From a checkpoint of a small transformer trained on Wikipedia: a variant of SOAP for these matrices.
Each number is 500 + 25 x the weight over the matrix's rms, rounded and kept within 0 to 999. Layers, rows and columns count from 0. Numbers have three digits each.

# q: layer 2 attention query, 256x256, rms 0.116, rows 136-188, columns 0-127
# k: layer 2 attention key, 256x256, rms 0.106, rows 136-187, columns 0-127
q136:449454493560488502500538472516523496519491479546461452537521524486514482467514503524536464536481553464481547469494534513514474522499478458501541533497507485490498577490496529493565497485484483509503528510497527528500514542503482469530486536567463454561534536521492464457501486527486540482519468556532546507488502475501504488492529443504440475535562509487449511513521487490535489550483
k136:440510528458486469506502452459497506499492542511483468462567505508471514520495506536511458532532504508532497522492487476475503540455496482496492481528513475565462511495486559475533505503477503469499498504474500500464471533498486481507514518502479573476510478499515480480524490510505478548503483573407460500464523537541498508514607468523541512471506517484519510508480509528533510520499
q137:501550488480495503504492511518470500549470511464513529477447492528499488435485511492451493554506534470480573550509529523475509503470530458527518516502482453466511511552511506495556509544525515499464487509498470482496538496554557462518438471468505521500450494492475408484484575486533555458510497526505519495503487497554462495459521536469524525479515441465490508516471449532500580516494
k137:568470529548499498520462506431509497498507457469515475453576496499516469516495467502522513482530497566505483495535491454501523521514559571530512478492491499484488502509468529500491493500489488475528495461531473529495473528477503513472549528442466444513512570535479470487510489470472484454508523490516477550479473501478491477509525479534490487502527506534437525492520541513521489545508
q138:542494519461537486479484458467452495527480537455497503467509515571528495523471516486494474533491504488533522543495497492525503491499506598459568473478533520485502532540535519504487463530529538474513473501514484466488493568496469505523507442443510512473452487459550533437511440508462447483541510464537513510502529498512474488511473483485511492517497523500493486518516516494508538499510
k138:503496502571498502532485443530513479543474503516493491518485516468495507505471517522472458520505498464480510524494499472525520473518507431524524482514507462476527499482463474485457460514473456529467563515510537561533526501465458524499481522600501527503489473479480484472502487535527529445484503542540538471481507436504518518450452511529516506481493536462502500549511509463464515506515
q139:445466505498492502482526500519504478532482496527504536489510485499459504464502528496444496502422520497510481520510489530511504492499475510468475551488507499509484490488454452502556521540467523515512490440492449497515558525472501525520469528490513543513499528504469492496520524491490503524509514488474499485449467519551519502455511542500509511483515490476484545534528448480519463445475
k139:517496536506539484494450501534498520549520500511491487531470494472509475556469490480515497470481504504493523476538497450479472508522499517561562479518505502448499559410465478524490442534496497503483489528507502481525523532483540562523538512500519436452489499495513475547478465519531502438511469448486513610523515502447513497522484486477447523454532457534438466550475536498530541496464
q140:535574566545573486514502468504506528494530475490495464449544460484509508553546502504497567569533445476474494509495481551495521474443519526514521498492534449497538530507540497525593475540476460516467495507495498465483511496540527506511477464519523495482436503506487445464518474496509470475533582488496482465489453511479495551489534556521528527482500545522552504474513527486518562511507
k140:509465472489484547464515471524462438550493530538464495477531506518495491509496512508413496467557507506432597513445497517558532524529457488473533504534470535485493521528506520520468525535503600537475478472521523522539445512475487490482497558483490485557504504492521466486491475528537516528497442474479540525524478494488483466520489502479509506456482505474512518451456497485469489526519
q141:469478536590578494488509523528476515460507442538475491539511459516504461487471504497468450507458482495487501493530488481534483520522461496552510457542490535475518422520519496558455494521479479489485457475541489491489515483495472497478542461506453512510537540526518538546507487500529527465530471549462466513503535474471513420498456547462543491541497492441489456524505497550484498500496
k141:448506487483517519582501468491454469515543526495559504552450516442530566493474474555499507523526543516501494581552481483483458494501507479511538553514545475489491489511486519451467481480493509456499509498531536479494462520482467516475472542497525478472440515472551520519484505511418479521492533460493487476544525498483541549529494487545497510503582533522475499466528500516505487504446
q142:513514501492496516530505461492502535528536479473521479506502476508497525525474504548534502486449538537500518476470502505453455506498523436529508541468518519513500511512545521510447479542504507498509541514471502482494565490512551480465462523496531431512476518510475554532488548533478489486508491507507506501489476556548446499484413486459454487526453436405504510444494523473515505486552
k142:517491505532466530535444568509442478547514481515454549511510474484513463508469496471513522504492507474529488495491504464500485515499525509500525460503561521490454498523551492508485528478501475405428439490494481548484496500465482488518501492526500524489488452511488489504511478469497469495547484495521493540476549485478501458485477539454567507529493544537496486507558558589525505501532
q143:535555497506562474469468517497497507501537487445467528499502442513509470479473510486479521526502519490502453504540469450470501485535460527559552493477505505491496523476471553473581546504527509533488432537468468532528487526495486472497541434494499523478484481490525519478554494519486446510553494521505492504508488455474466512463548491508530465459497494476531491459496490520513522516457
k143:500553529534440522458498488495489482416519537523424474474479478523517521470509448461501508524508469480494525481491515554493507520508492493526500509453471472525472509502519502499470497571485514490475549497480452569570523572560538458499538520462518498534566465454493488497493521496481449551458528539565494509478543531514546498489486533466476489522506519475498451485509480477529470500441
q144:480432466504501538528466476524529497451522485539536515527535532502535487453530503548498471515454529509478527442497520538489483503496556514511495446520473527438500487517498516467463526544464539482473551512514499508487482465498463516460477529528522496566503527565510489467486516458502570472463433532518540509532452507494510538497469455456461529500513471526484481518490440516438534515489
k144:581520475476553474518534489529432528530481504518509457543497498500463496554512476483462503503491493542516456554512527508489541462505496525526507549548488531507521542488468511501492501521503516512495464469513520477491512530497511539505504523479525523460533472457540501504501528461507539447494558489479537484495521555518508468559449531502539484501529478511423500559513540517469509509493
q145:561483507493544542512473457486567490483492516522485496473518507494514519484486527519531463549448532474519532510485510495500504492478466496462441453475529479486480479496523524537513495499503507499502489493508520496500456579485516506517493516465534528514505512469479483485490523439473538459539472534476505503513497493518524496492526547514507493524504450506477493557483467469511507506488
k145:486470536495501493569510547447402500497511519551515497485516498512476482478501462486522502495511483513462469521500531471501523530494509462549460529486527474487538492505479545528542479498490489461509515479519514509489448511506450447491518453518534514489436540491515582541503498498472586551509491471507487535517461512493451492532432472455503527513566521519549508491485553490488507508528
q146:459461470499498461546541524464517510450513557508533506482477497491506464489502520509450502487519488483521491486514486472457520492514500527555523530541505520493501477529485440513469471468525493487471531535558507551512518520462521508519510550486455459523518513498491534574475554467473566530503509432539524526471491527460515547525521448488496431516562530513534501466470520463515478481490
k146:467507481489489498494516512504526537478513492439453500476502444458497512467514437494474486495560509448493436460528480586523512547475543487449456510462454528510525449481516496508503513453511517499524477463527470562476526488543457485477510497445457493503489511512495488524499485511519536503510487505513490550494555509493489497513517518526501534583519473530492487463510533562483461462490
q147:451554548500518546541485498531474498521522552533494464493456507503486499470487497483447488517474479479536517481517491528540507525521541489529475533526495473421504461493479476459445483517518493466501497504536544494509469496507440530541543512534512483491498486469523489542515503519560551519490484508498515492478496529518496503518492534504466528497483488467484493487501486522493425516494
k147:548507450546478479547491495521536517490506483520555505454504498518496471489488515515498508450496510489453475563527482464475504494475510548487518499515510521517471561457463485515561480472483546509526518531490478485453497483491533485473509518469470440496493541494476480510521520470496508507546524467522498521459495486460526474509503420482494499500463491519535465487540486520528504475461
q148:482521525481481555490540492507441475498509527500500478507493507488510516508488543523493484493497512478493487485479547494478498455505466487492514457491503521531477495544485511450467444432504470513515504467474505509533504488521492492500483520487529477526455497485511485467483434465531536466482537520500555503493486528556525515463490505525459512527498444514508441525503459482519512504557
k148:513485497512493478530437500534509499531469464465487557474523531548471463459554493459499517526458474511523508535524522479523516471476499568480463490506499470539496507481531563508522516483498477490461467524495446483473501490471498454499540499540493519487475507525486467500469519509508506505451514478484505494532511432479475433498522476484469476511509513513514512498510476480478492509515
q149:509506464520510517450546500499514521489507498531505528546495530551471490493517482499445459498506490483506524484539510509514473513459441519473497536482488511486504488458477543477455455526451440511454501491519450494546537530439460500493540531524515506486487505500477488467478508477514513476518522506480541496486471497519513493494517454496457526524484484477523457463495471503487476464497
k149:462542466520485530452504469469530507503457489498504483486500512498502455486500568501490485513516483534524524517510581500496496517507510495515538458532465468510499493462495540500470474545517529531489497478497521461529469479517479470461542530499476473528516508485521512483505468483538511502511466482512509544528521526497549540485478528464488497492507527541475482499482466480542469459479
q150:481537525441489519435524557511516443560552487476506548499497480542492498528424523436522495493498513474499480518518509462540519491490477500519541478487527508543445511446511546465588480548481481492479455558470492474527480463492484542509510505515536517486498488445484514561499482512464481508487510492517492517491503496477515470421511480508493495530494516486522384510495545494491580434498
k150:486526475492529556532519475453502503491537482501488522513448567466497497457562462500511464471434486475493477478500496502513523525541453510517449489479528436487479453529440472521455538470493480485469540481485481526510485436444505446559552472500539530503486519525550550488578491522494553468479506503533544485445482516523516528484550540476542526433481503498475530516475521501489438501534
q151:481531525547464493478554556477500482457483517470478558533500534521510489445448471459476492510459559518475491457504511533521535511506475451536506473544476524508514512485490552468527479540513508544507505455500502549496504552455476507498483510455549533515493456527490510513551468517500505501522463566480508472541477527486473492465518479500506494485449516507484501504507517512452520491510
k151:521481498468507463509518477456490477490521501457573462472460470506516549502507492573475472535509462470485553512566490552488475478537446532472530513509524516533470488497519491508566473497500472483525489534528472476566492489497508479500503497431483516516509525456479523488522484488500519493512521428495476460494503502511488499511546526524444468534546519453486505463528492518507502480517
q152:517536470462448499540472500500492507520463540507527502435493482424522506465521502455506504529530474463514526475513501480483528519540496419526488500554496436499522491486464504455522424507505526527501477482524500490512466540485481479523486516473518489521476474508513473505502544493464532535483546486534424496485485545498472506484459530502551494480491523514538548463495529514495518480555
k152:508513505478524449521475456504580512491513453455510492502547469502531485477464491490438478529434494502412500503482517501497439488519491481499532432506472539503490506514463487501487500520513477484486533488506485512473491504497505499522503462509465515528554545535521509471474423499535477464554410515530551499500527518517513465476550489499485512508495535509474526490520485482537512514521
q153:495485499514502461539522520548471522494543483496479505461490468480486506503449538485478511468541498471510455478573520526436462499473504503536446510537455472501546526539490439508527508487500528540471492461535512465546463503501539459524552526502501527462537507486516468501465497491491487488500513506512499450525484447489517515507508513458492478476523520498559514513511507539485485485500
k153:490480541553491456460477467486496510439513556504486470505486514490534472461510519538458522457509522535428494514490479477561518515553461526471509521545486528463527479520512565479531476486541507516474483513566512503472549517537479462424506504469535515485528479519498505508459505542491521505490504524534533511504513529514517499547499515507493496524521528481487490494465457460501470500505
q154:481461483509529544493482505510524437442508487502533503529542502464516516508530492494475474446483525527439550470490517509534489516493515511545491497485501549475490515528496554540470500485505476509473526507523487464493467507459509514467443483478520476482580534534493505497512474507538558459505470544529498506494495511519478517496497496529503489515521474474495527552487473487499457519485
k154:482501514446445454534514493508490471547477523499517493460506489447493504489501521547532548447566488501554529560524513513524475520442505528468492514485475480498573479497484470518533522499499491460503513478484493463493546466526522517473456523573490468469520551499461491468484547392518430481474501467478464493532465476436522466513498411463487513491451479487500485506499504515550467503453
q155:496530472516554469517495552476548477561481481543514449523496518502539515512526511505472479473488523495519520468510485491456492549513515515479483496498475510513547487426516488481524493532499501523482491503473462501488473521476455522491477504495454520466510490483505522527498450491466546471503477469518498550484504489491502498523474478443512508511503504497510494516482470502514459479537
k155:499557529525547534436518471509451531479496487468496513515500526434466541476456550555471476445528540456512463497486483473490475488492468508532532480501566501523504512480463529495504481494490510444555509480506486530488471485538524512543489533539510478537494464539495457466505488469514504508501510466535462477528477535498453472525503521502515551479463519466483499481510505532524503483465
q156:504493512488495499489490482500482543465507467463542482542505514522560547476487525482507456503481510513513503524501495508467512481536499568551511419535476552499443546474477483473489480473476491509556497493499454529470509462532432501448457496456551485514493538539529501508483445506465514506474528494443495490556482483486457453485452476473532527507467483457505445494477557562506540520505
k156:472535549509467533529497470567470510564442538439548471485506495478500501507506472509510568469423436479474484455535538445560484460525432478484457527511533500522550507446522488520444554499539440509516451520479508424471467506495521489564535541506533538497438488503465487477496548512525512503480540502483478459500571444501508426530478533512490519516564574508494502516543520490521574545540
q157:472516521485475524477526535489473505481486494475546529492429494489527476550492541551527517562495504472490501513506477509520568568487524479454490509530517453475494496505471483550547502481486446474521509489525487561480508471519502505592519476481527443491496513525473533492469473512489505501477519498560538519521502538466532525510522544486494503461508493503502520500512528459495478480475
k157:494522539519511479533554442520536539500548529548459514436468498504529524518481465462521517462529487496454498502481512512499527492523466513534508534463464545500518537528511502506526499457497537486454495484479509497514559513501499475527486447464487555455480479531545468535448487492515497490460527486455525495439523481491459461527505505505492492454488479509509484508460536517486484444498
q158:508547496527457540513468526464528510519490494483460475517506488538529496472466514521501486498522505534430551429483500499515469529521530483464538525529493482477521523518499515497518502506516514527522488524504524479482514507526517470495489503500478480500491486513512455492479441493490529475519507494472513500516464496494457497472494540497442562505503474463500517498495498450522485518484
k158:444483488511537488527523490521514493481505485538532493539513476537505487495506526511502510447485528499543493536478516508464537512504503534480469475475516510518514522508479462536475538535456535410501515461530475480523452479524465483482489492523460468486497543523486521488499529483542458462499521539515509477447538554479475456534478521484526493504527488531528482479480565486523523508487
q159:520526500490535500491505444482485466515521470471482518517471481457419543500503519502488504531492513423555513523554514476503509405470475498500490554488548466497503504463473490483522548510524502464481502511477506493540497564502501498542520482525487533487525533474508517460465486523478531540520503529482502500451522476503475473437431515500498513452495490488492489481520500499500525491446
k159:502547455482428478516527513490468447470478554471530509497436498531496457513509485460567499523526489555460488492574480442503512512558473530537508489486489427509489492468542527543497485550489487551468481517546485458476498522512516480494463486501557461521530518506470518529477490462503485516505515504531559500467500487524461534474512525461542522485520529525549482494498512472522471520517
q160:513513510479502514518545502490507475509481481454507485478433495475551476538520503473528544550516478455478521553461500519464550449518480489489484522464511481505541528489475493510537477544524515487526541483513495497503499484539513487489500490514526503470490471506478543492460489505489527474540484532550487491472488531479533491465512521474534524479545547490528518517500500543497544516548
k160:483514526527540551524498463543501478481548459523517495502481496505519498459501511547493515499508558524478497480527529505511469533489481521538504471482490459508493539510495489500468491465533472499483519483554503511524471487466536514519486491507513503547476463516504481491521540478473468502496516566452554528454512499509422485489496521484454485485500536505471485524459476480434529574477
q161:453441480488519515503505447494545425464458491513537518546508558456441493456499517492521510484496498501451510540513501518488517552508466489538486458491505523577482499472512557505479521491446503521493534490511521452467474436456509482518484547488489461518545483469486490556483549525504490548486468482482466478521463515470463491552562472513487556571481466482511543499487540450469467469514
k161:521522524472502496539516505488485521488492530501521454539507529520503471467532517540502453474532514499481516537543493528469474520482534475455512536469509538469500507481509486474536529508545513455546529501414549490511492509512468540454473468448508501489463495520533540474455485447493519484541503458496437523509473486508497494537487466493488471551518515480527471510496474545567472504526
q162:529504495464534479518502449498477496512496530467488512525498526461502487512546510484497510516556480507461544516523537486476490525463482463506488496543541519535475492478448543480480529498531482510525554502551476483539471478510489504514503479466515512506478486504477457494476514501513521518466488484503519503521504447532444499476510443496425519515482450503533545497510498456539505472535
k162:548509493484504521501492461439501473486502473520485544501481511510491509478489524538483497548468502512522513534519525417543534562491520439478487474520485543509512462490536581511507496486501522435458507528493480478492543456512506497487480513493482499556468491510504509530527457452469467505539501505490504486500495532496526512467488461483561520543541496491538486452533547496495555516487
q163:522493494528521459522522512516485476467531455501485467514551491504502502487467472526506462470484490490508450517542519476526557463479517491495516498488455521502561488447460477476535476522534493484520503500500516507519502558493457467479507526490478466494513478491510481483477488456509471557496490437482498494514483535527545516472504492509523532458472512468518537464572449509522489481511
k163:486518478517484523439514462491485535489519507518435452477512498462517509507474508432494530524517485502428574530560523498493472543533483492470474516448534481501467520528502508460531451521523479516486511542502531539495448503500486487501493505556446483564488466523534567503512481504512490481469480493452447501499494536452531528527507504519450494527481509490508423525536538474480506459497
q164:461503496498471525403529508455493506482506536487489534471473510506510487534502505473444483522521519457505476523502524510459524535546475477468492507488500447510507504490483516492482487475516410518517540495463499547547466498506467480521501567514508513496495500480487550486545465518503519496477498521474470457473495527517510475470577475506512495506489554505565451532542476461490485512533
k164:446519495537529540476520531504506483486533526463405522458501489526472514482484499511472484486496514467486450465472493512504506467459474464493488518471505501528462489516506458558501503462480523522455478486489425484517493537514529492492526480455533534477523507544533502467519461473517498532500475524522497536482544518490503508465523536493541478501503471473506523505490505445452481476533
q165:509499442522541455482440467474470466443562512542433507450492489482519508432477496466497530523519538518501522528524488541531495483518456474502498482506413488471473500555512478482474508516501495544535540455452477525502488487528465509510487482457503445530479453538494429471536478551566552486485456505485516493523493542542456510514521524478506543527442495507497493540502478508485486491517
k165:511472554497444498539515509513523500509499484527482488495506530557463503546458510506523526491524471480454471512458485509521488479481558524467509489546454517489510506499497536441464481470561506487540514530498497479523515590477530464516531549506460482509540533442496509573501516510483463486486527504567480459526482510504556485506508520519519459489469484505530479497529512543423559487471
q166:525503436486472488527435538477516520491516470557467455513542481422493499502476524501537507453557476512466528507512464451523482456511481534492564487506492519499477494458517550509476497495474538528531508504511486467530490493518518517490449481475490559483488486495539460499514496484470458582528469463500483519513472489533515522480524488493509467454438481468526508469483430539481460549487
k166:508458528489512506484537466497494489488471475456453526546468498535507477521537528481465459520465500446544516484485500513484529565560444512556505432492553508507449483475476584484445526482487506546533492553487541558507519529445464511481506493497526440499530527451459486502548487502485562522511486534500496496473463470513532482498469548522544486558518511524465486496488546453471511475467
q167:566514550491488479517480477491493534486554464487459462524501481525527476487486483481492486483485522512539449517522506528539502506498528489530529518514511512457495518507564519529517477508478475496532480493492499525506484512533500467505442459520541517470524488551498485537498476501483536532501528520462500525504494518501516482535510532500527530498487517471488435517488482454470541478507
k167:418520489558501463461529492545476448495488544565545514560516503489445503493561498497450520487471469492442503468492515468503527491473447509559468469525513521536492470503491505496465525445491457508488486476528496497505491486485456464579553535467503550513518489484477483497557500552479485484508483519490490522507552493501506502514478525525532507437533502536525463500543503489502519504513
q168:527520549472473503500398456527474509467503528487589525460499515494522523488474490456574534551491457484499467520438497524490499535555531474453494476488525513501478522496526563463459530455453459515565422532470474505535536503494557516523518547457494516488444519507544492536499551508476498481548508477492548494527479459495519470464559470467496485497510527527506501488478515505530542551544
k168:471502534555494500437521510456447490516400468434540479500481489532483471547464564478473471501459474534450502521476490530488466506503526521520471545571498512518487471500443511532477516556517484464459518499487491513487487506474487442494516436498514478472513471503517530496472484516502520492550538507518503527529474481554519473528436494496483455499505491498518537489552491453494518486526
q169:499541453460445490488537497491521534496506519540482516494515487525507497484496479531504502525461512511469464504483485557525496525459505511537486442537499515537523574506519472468500509493467534469527470469420471510486517536486535459501510482470438524518441445485437497522447461463537511446484497493465510500550481484472491501496542550504529564534482531470516579469500527522513539489510
k169:501556517483534493482498492575553509508409485458582494506500535517533465502553526506518473509485531477534533511468536504466491518532460525391524528531488498509461495531479446493491455500494500499512496463519465447502505508501483537506519559484464476509524542468530514501428500485496496450557539415485464495503543536487480468621498521547477470474510517516506481524539455488490495486498
q170:492435467545481511534469523442475467483507504555525508464535478514509486451496506526546478480503483501533457462469519476494491482547539498530468474489476488463550519517532483451475476485479450472496456457479538520542437573542526521474430513488483513471541491513477505548531455488467471510460468471531492519515483522501463555553556535577506463487571460449492496489487454465498489505556
k170:506582488461501497466490526488499480503477543458492489484496509483473489533476488465508514453479514468440492504531456540448486481504484471546510481482491513502477444505452485529482516534487444489488493456501507524518537500459517511503523485525479522551524552567468512522475459529556518530535542484461461503488479501485523466565517491506486486518479496479480477509509455464463488487485
q171:480501469562483567503515451538514528477520478487468505500543546493482526498515533517545503485519490521492473521491482478514418509497520510444504501436507589497470512506484463519484524444501457520543448546460489471543508480460523525499499506543512448510480505461467512505501531546490474489526516520509497481477522485510501495497511487502507517489484494476501509521447468487529507488534
k171:526541537477512482515496475442480462499473476522505539509489483501481443504525612503527526511491533465512551482531484461513509479448469538495448490528474470483541548459545551454474507522506500484510510457497521476554459464520572484508513509484501530480495461554504495471499456481527472427520468536510495499525499514485519451532491491421453525450521488481492445456464449484566457492526
q172:468523457495507450523467520536524522514461485491494487475495481513500490479538538505475503507520517483501501533513486482453507514505547470539487466475497518500480487481500469512529510516514482531486544520491569501485486482478441541494470514543514454531492508500517500559524504525448520474481531492440435493501504494466493496521494498500530522508460526553518518501545443529490522532487
k172:533494495468509521491463525460530491452490519495462501474518514510511532490501473512487463528475523517533474505485512542522511476472446471455514507534494505461492519502515497431487491490601470527502492519510494481501458542493470529480518498510535530506511474520482475480477498543486545521527444521501559519548491514504503555467560492523486503504508481518502516516525481440523484503540
q173:517521461497535504466475444500448447471447517443496537485506469540513504534491479533541467553481537522470514474481529463514524574472512475520482487439506495507505481520458511525554493525485515465537476546527479446488498498569491502529500522522529553512483512489499507485513459521471503466530492548533465486526517533543538521523516485512493460505465473486533492504504545462498516480501
k173:496518444492510492533483513495482488512473536538504532510481560548504510517518502517493528521476443497491533459453460518534507504565525492516522494557469503489515497491494493487536487506518487472458504502509505519532528498510485489558523527505537549528504536483530482474591445490510494476507483497511552486489486519518443476440534558488486479481512524459528492513482508488516519469452
q174:496533509524462536526511498530526465498478483526582435484515521520520508463476518541469456460531496488482496532472485511482522521482494459476498500500447513513477569518515503474447467452502525508501509499485499519442550459529477493457511522503507493499531522493471482519522527565505489470483498425470506517521513471458492500533474505485487486508530492476499524499474481541464468541504
k174:507499557510457517486504494557445505519465494475492555455570542490475477520491547508530469467542482486529465500485513498488508485517484515504550488515496491479483492492466467530556516510471550483527434523457492528484479538502504487485478509526494509495473500453513480540470503556494495500510527545468451472534503484479539462546505490528480533533486537482489468478500463523525494486492
q175:523518531466491487486497479495490462412519483473495503516474495483523493521492467456537464510509542539509455475502467444478513449542493522520460512480472510538482526491515441436518520476501447498523531449557506480455506455499504458513506546532508492480471482464525476491493476485507465488493521508454507513505497492469506538523454534527499527515534482504474473466477523525478483515517
k175:505521535485516476551542524495511509489485475546506503539474479525492508507452512526463530504477487479488533505488462464554548514489455494474475472523488450481504532493518487521458513530541524476464426533510515497488483512506530523551550486543534512491511472500512515515505574582503529509464504563515511517480462518540471493451500490508479493440534519522466476494513471525433489458458
q176:488494501500522472525473456487512489509508469474495488455515473434537481516479472537514502502501467514497514495471525476522553460511492497481531511483531494451493482447502501523549504500479503530536496506556535528528475477483531447502509532525505518566489509510459478524517543509505529510531485560478479457485466552531481544458530532497514503472489483462492550480562522533468521490481
k176:593501472504469477477497511486499507514526470478502495487508493554489534442533523541495484502510537480458515458553520537508473518508495532523532486505537472482486538528508509526453480550466478501453454499503456502522541533492486550531448518455438501491491498501512493531543540437495456536518494506473551554513493520511509502544462499492472489504518541511485483554506495489525531492493
q177:539469500453518519480455499511540526498533491464465459557486535478452486534513579472512464513524506449476501508526539474418483504491491479586505503482512523536509493498475510471548499475554551526451477512516505538509492480449478496516495458485465520515527451535492550530484489487484461499499494548557524532447500481455467499518445509519431462480529490441478486502471525479465562494513
k177:484489513459477457485486494422499510446493491484525531512521509476486500473550453521520516480541501516527473467475494405486467531482500489504499483467542497541516462532552517498525469511486428457463491473505490560442515518493541460481537524532467540525507499501450520506513503504504480564575520561544482463484527535534522528390487454460481535552544544505504513500500492503512543521490
q178:469510488525459499518507469461482456515445497538499458469500512484507532475494475573491493516459487491531486536466452520490562540500522455446477527528500487468477452494504475484506521563471555498538592500491567529499483541513528523515452531513524498506466480457513490508522503500489546500532522523528484492481501535538510493567470521519545512475459517479476518519489470418485429499520
k178:583496485539502492586486505547502556489523464484501464463451525508513475508439493513498532542536489474517445494464482471448461448500567501546490488525502513542508563506525480546523503471555562509507479497519508520499479518480457482493458445543498462504501448518510486484465517512491515498547538462440446554492492502488494425508445481554524452505501422494512502495518501574525515505482
q179:552456479465528471515525535489500564543530488445484506474513507538490511506483516515489550442539498487521496514507539471430445556478488554518475480493539535524450500485513498482518479507554530475503503497503492493437441512517485497489490405474552475535469463496517510512471485519450455520519453474495530495497495449504488464492500480529519492504523516493531508511452549532543516480536
k179:501509538503502515526471522478528510442561499500480454526473491451491499499493502512562517518525508480507477422486523500496436518553484497491448465460510482546534488511467539500512556509517437439480544521506537492479481480554577522474500467473569547463460485519488519508499483482525525504529528489522493491474488540480496490512518498478462490576483507500508553517460497457521470541482
q180:483471461534519498485483464508499538459481513551541513523484505476512464537539538493483506516473511510452503458492482524514512510538480447531534429500519484527506491497494505553471488487512562507401576491525492455505499515415453494467469464541514505471552526495495516486549506463463555504487484446501482538488502464471513536483517484475484432526462503510534494535463478489498477497486
k180:431531515453507466518496505528491533550492544564452495520533483488533520501509484556475478524520573514514520524498530477524489438517485488499561492474481511467509527538539474538511530480503497487523467497511531583484514503558480552498492499488558484451526445475465476496478481482479497511502504494523528535505539528527476533433484480501536518497514499493464495492467523440519526503495
q181:494523508512495483459519497497494538476490505531481477554483483490504512455469527486554473457483539447509439508519514541505496491512494492574520519531496464534476488536453536488494485503486513520503520459441517509532463513454492534463519529452464476534527494480468510525458517477548514505496452557523515493522511477495500536520528496445477476502487495502515502509522482513440504480504
k181:507514514510500472503462496463532476486501526491463469472516508546515437496514471490487501505532439540483482505533547496481477482473492504482486544445526513531502476505543493535503478449497474506489544497513488464483517509523522463476534479525517494470470509462509524510503503523536486485519562441483465459529540548512540533502512574521479497541560514527475464543497531558524506492506
q182:475499520509517487535498537490507469490493499526526541575536535493498507482548506487476490479543489542502553460471518518476492531508497530477536455531525515508479530489539470512447521480555475489456533487519491480533489478519476504533493501487476526490512461519513489497485490515500548506517461515466502475512497468525489477517462494520478475578455464499494516463501467507508465542505
k182:483486515447474526499514520458539497496497479514538488455489493431524527508505508522490488516552578483517548552530535482497498486515489501488456539486477478500454484463488526485511511512514514496478508513528523493439522477495526531494463424453530448491456534485523448481484490441498487554474523511514468495522536532457468474429429505519491580487513509523467546504502538471496527472487
q183:492466460491508557512483526503524497475526497479508575511592514494505519472524486495492518504435486508538475490490508499508544527493509547440430494497530453497538544480501491468518482478501504531519513515526534530535475501470540452509500557461522504513516506537464403498496544444614517499420503535491462463482485509527485517525463444494431522456556444510470553422540539476449547490475
k183:541507530518506487465571543495469543485521516534464453473485513478463459527563499505521486478490508526508464465462496505498521471467499545508559514500489528477470455443463480495456477528485498494441497442529485509488479464550448507457553495510420556518483521464516520482526537489506496511519507499456482499551456502499525525504462545537506448516478455533502500476510499450494530525515
q184:466484482504501507515508528469468447420546517514496452500497494525450507465502488533490445473449593505475471494522471523510494469519491494522504567520475510481500449521476499517499468459511526501486535436490476528505484486480467516473505525514476505474526524482497533483567486503479471542432506514469485501524516504513507533491523527495538482501446475479482481490524430529478492497499
k184:531482469476493465480517510462535530489466543507501522523504510565465509521505492497504552526516407528487521459512466500499507415548502500508581488474483508463523510550512501484523446503547512585529491480514481504549535534465519466508487495512497491466507531473482472541471491471440482513532477461454516473552539473508535535510539450552480507496530526543518497505494546492504506509498
q185:526462497460528569497517477499487552491504526442501554499455508506480476535506473512533499469524473487476514484445511477489534525514532492523510453524547505502467486536493460489418477507512548469490519527500486495515487471481513513486493461507493567505470509494482503496482510513537537543498506478511503478495512454504481515499493444503507503563447472574494535496422530441508505419450
k185:542503496496479492507533545481536502503438505432526485499495500522506552510536469489497542487546461568519508467480529491451507502495483506513468497472502512469532450477503458560539552488481511473497473485490529498513543519541485510513538517498525478488470446445535474460487451510444483523487480502537478496469458492504461472511457452523546485533478472458539503479486493521520506506509
q186:527491470501526488525500536505474476494484466490516504505533498444508549512535515541532501469493477507443495431525483503529509478474518544478543425476536519511489520478504510510529536519521525482534507505485514466455455435510488512444491515488462498540500473450523502515539515501532483511426544450505470543566482485551418507496479493539518513471462519434474529522563498492533497567490
k186:580528470490504492492510516512516515562455525512530431476527507502539439499556471485523564534442518413519527562494493480505452510490478523484523535487498490540516525454494479496510481503506479499516453525520560499511509456479480533523495498513516505461498508472491513505482525498458492483509521475448511488491532485451529494534486504493508535542459528492487533476460480557461482429550
q187:497488502504538488479464505507492494510496515481485553496539499472513495516482549481471544511484525454568518453514511476532485477471467481509550457504499515566495547541502519510478515475499573472540477512488438452496449512509472524502516528489518496526496444530492509503510516519456477501488514506493485501560543506471463531485516521520495467519448494496531470496474505510496524492530
k187:541523479489440529479487515503486553485480460545504473531525564525466515491464502491462475493509480538514501513472501507536466523495473521485493507472524448491493502500501515445455527518495450545497514453526568492504490501551506436517540497521482484478538536477489511492442494454558544507518535515490471471529529494523519521516508528449484476492421539450519474497562478514519517554547
q188:447426475483492547462493489464505486453475546419523553491481471532529483558495516488531501561455528538458481537499514489517537482482491485479466520559451507479441528488523480488433475494513437480544521434551540478485534510498536461497520493544494488468501525506487478515485515495522480495525519545460525523471488520492504514488498557575543436518505510446517497498446533439512515512492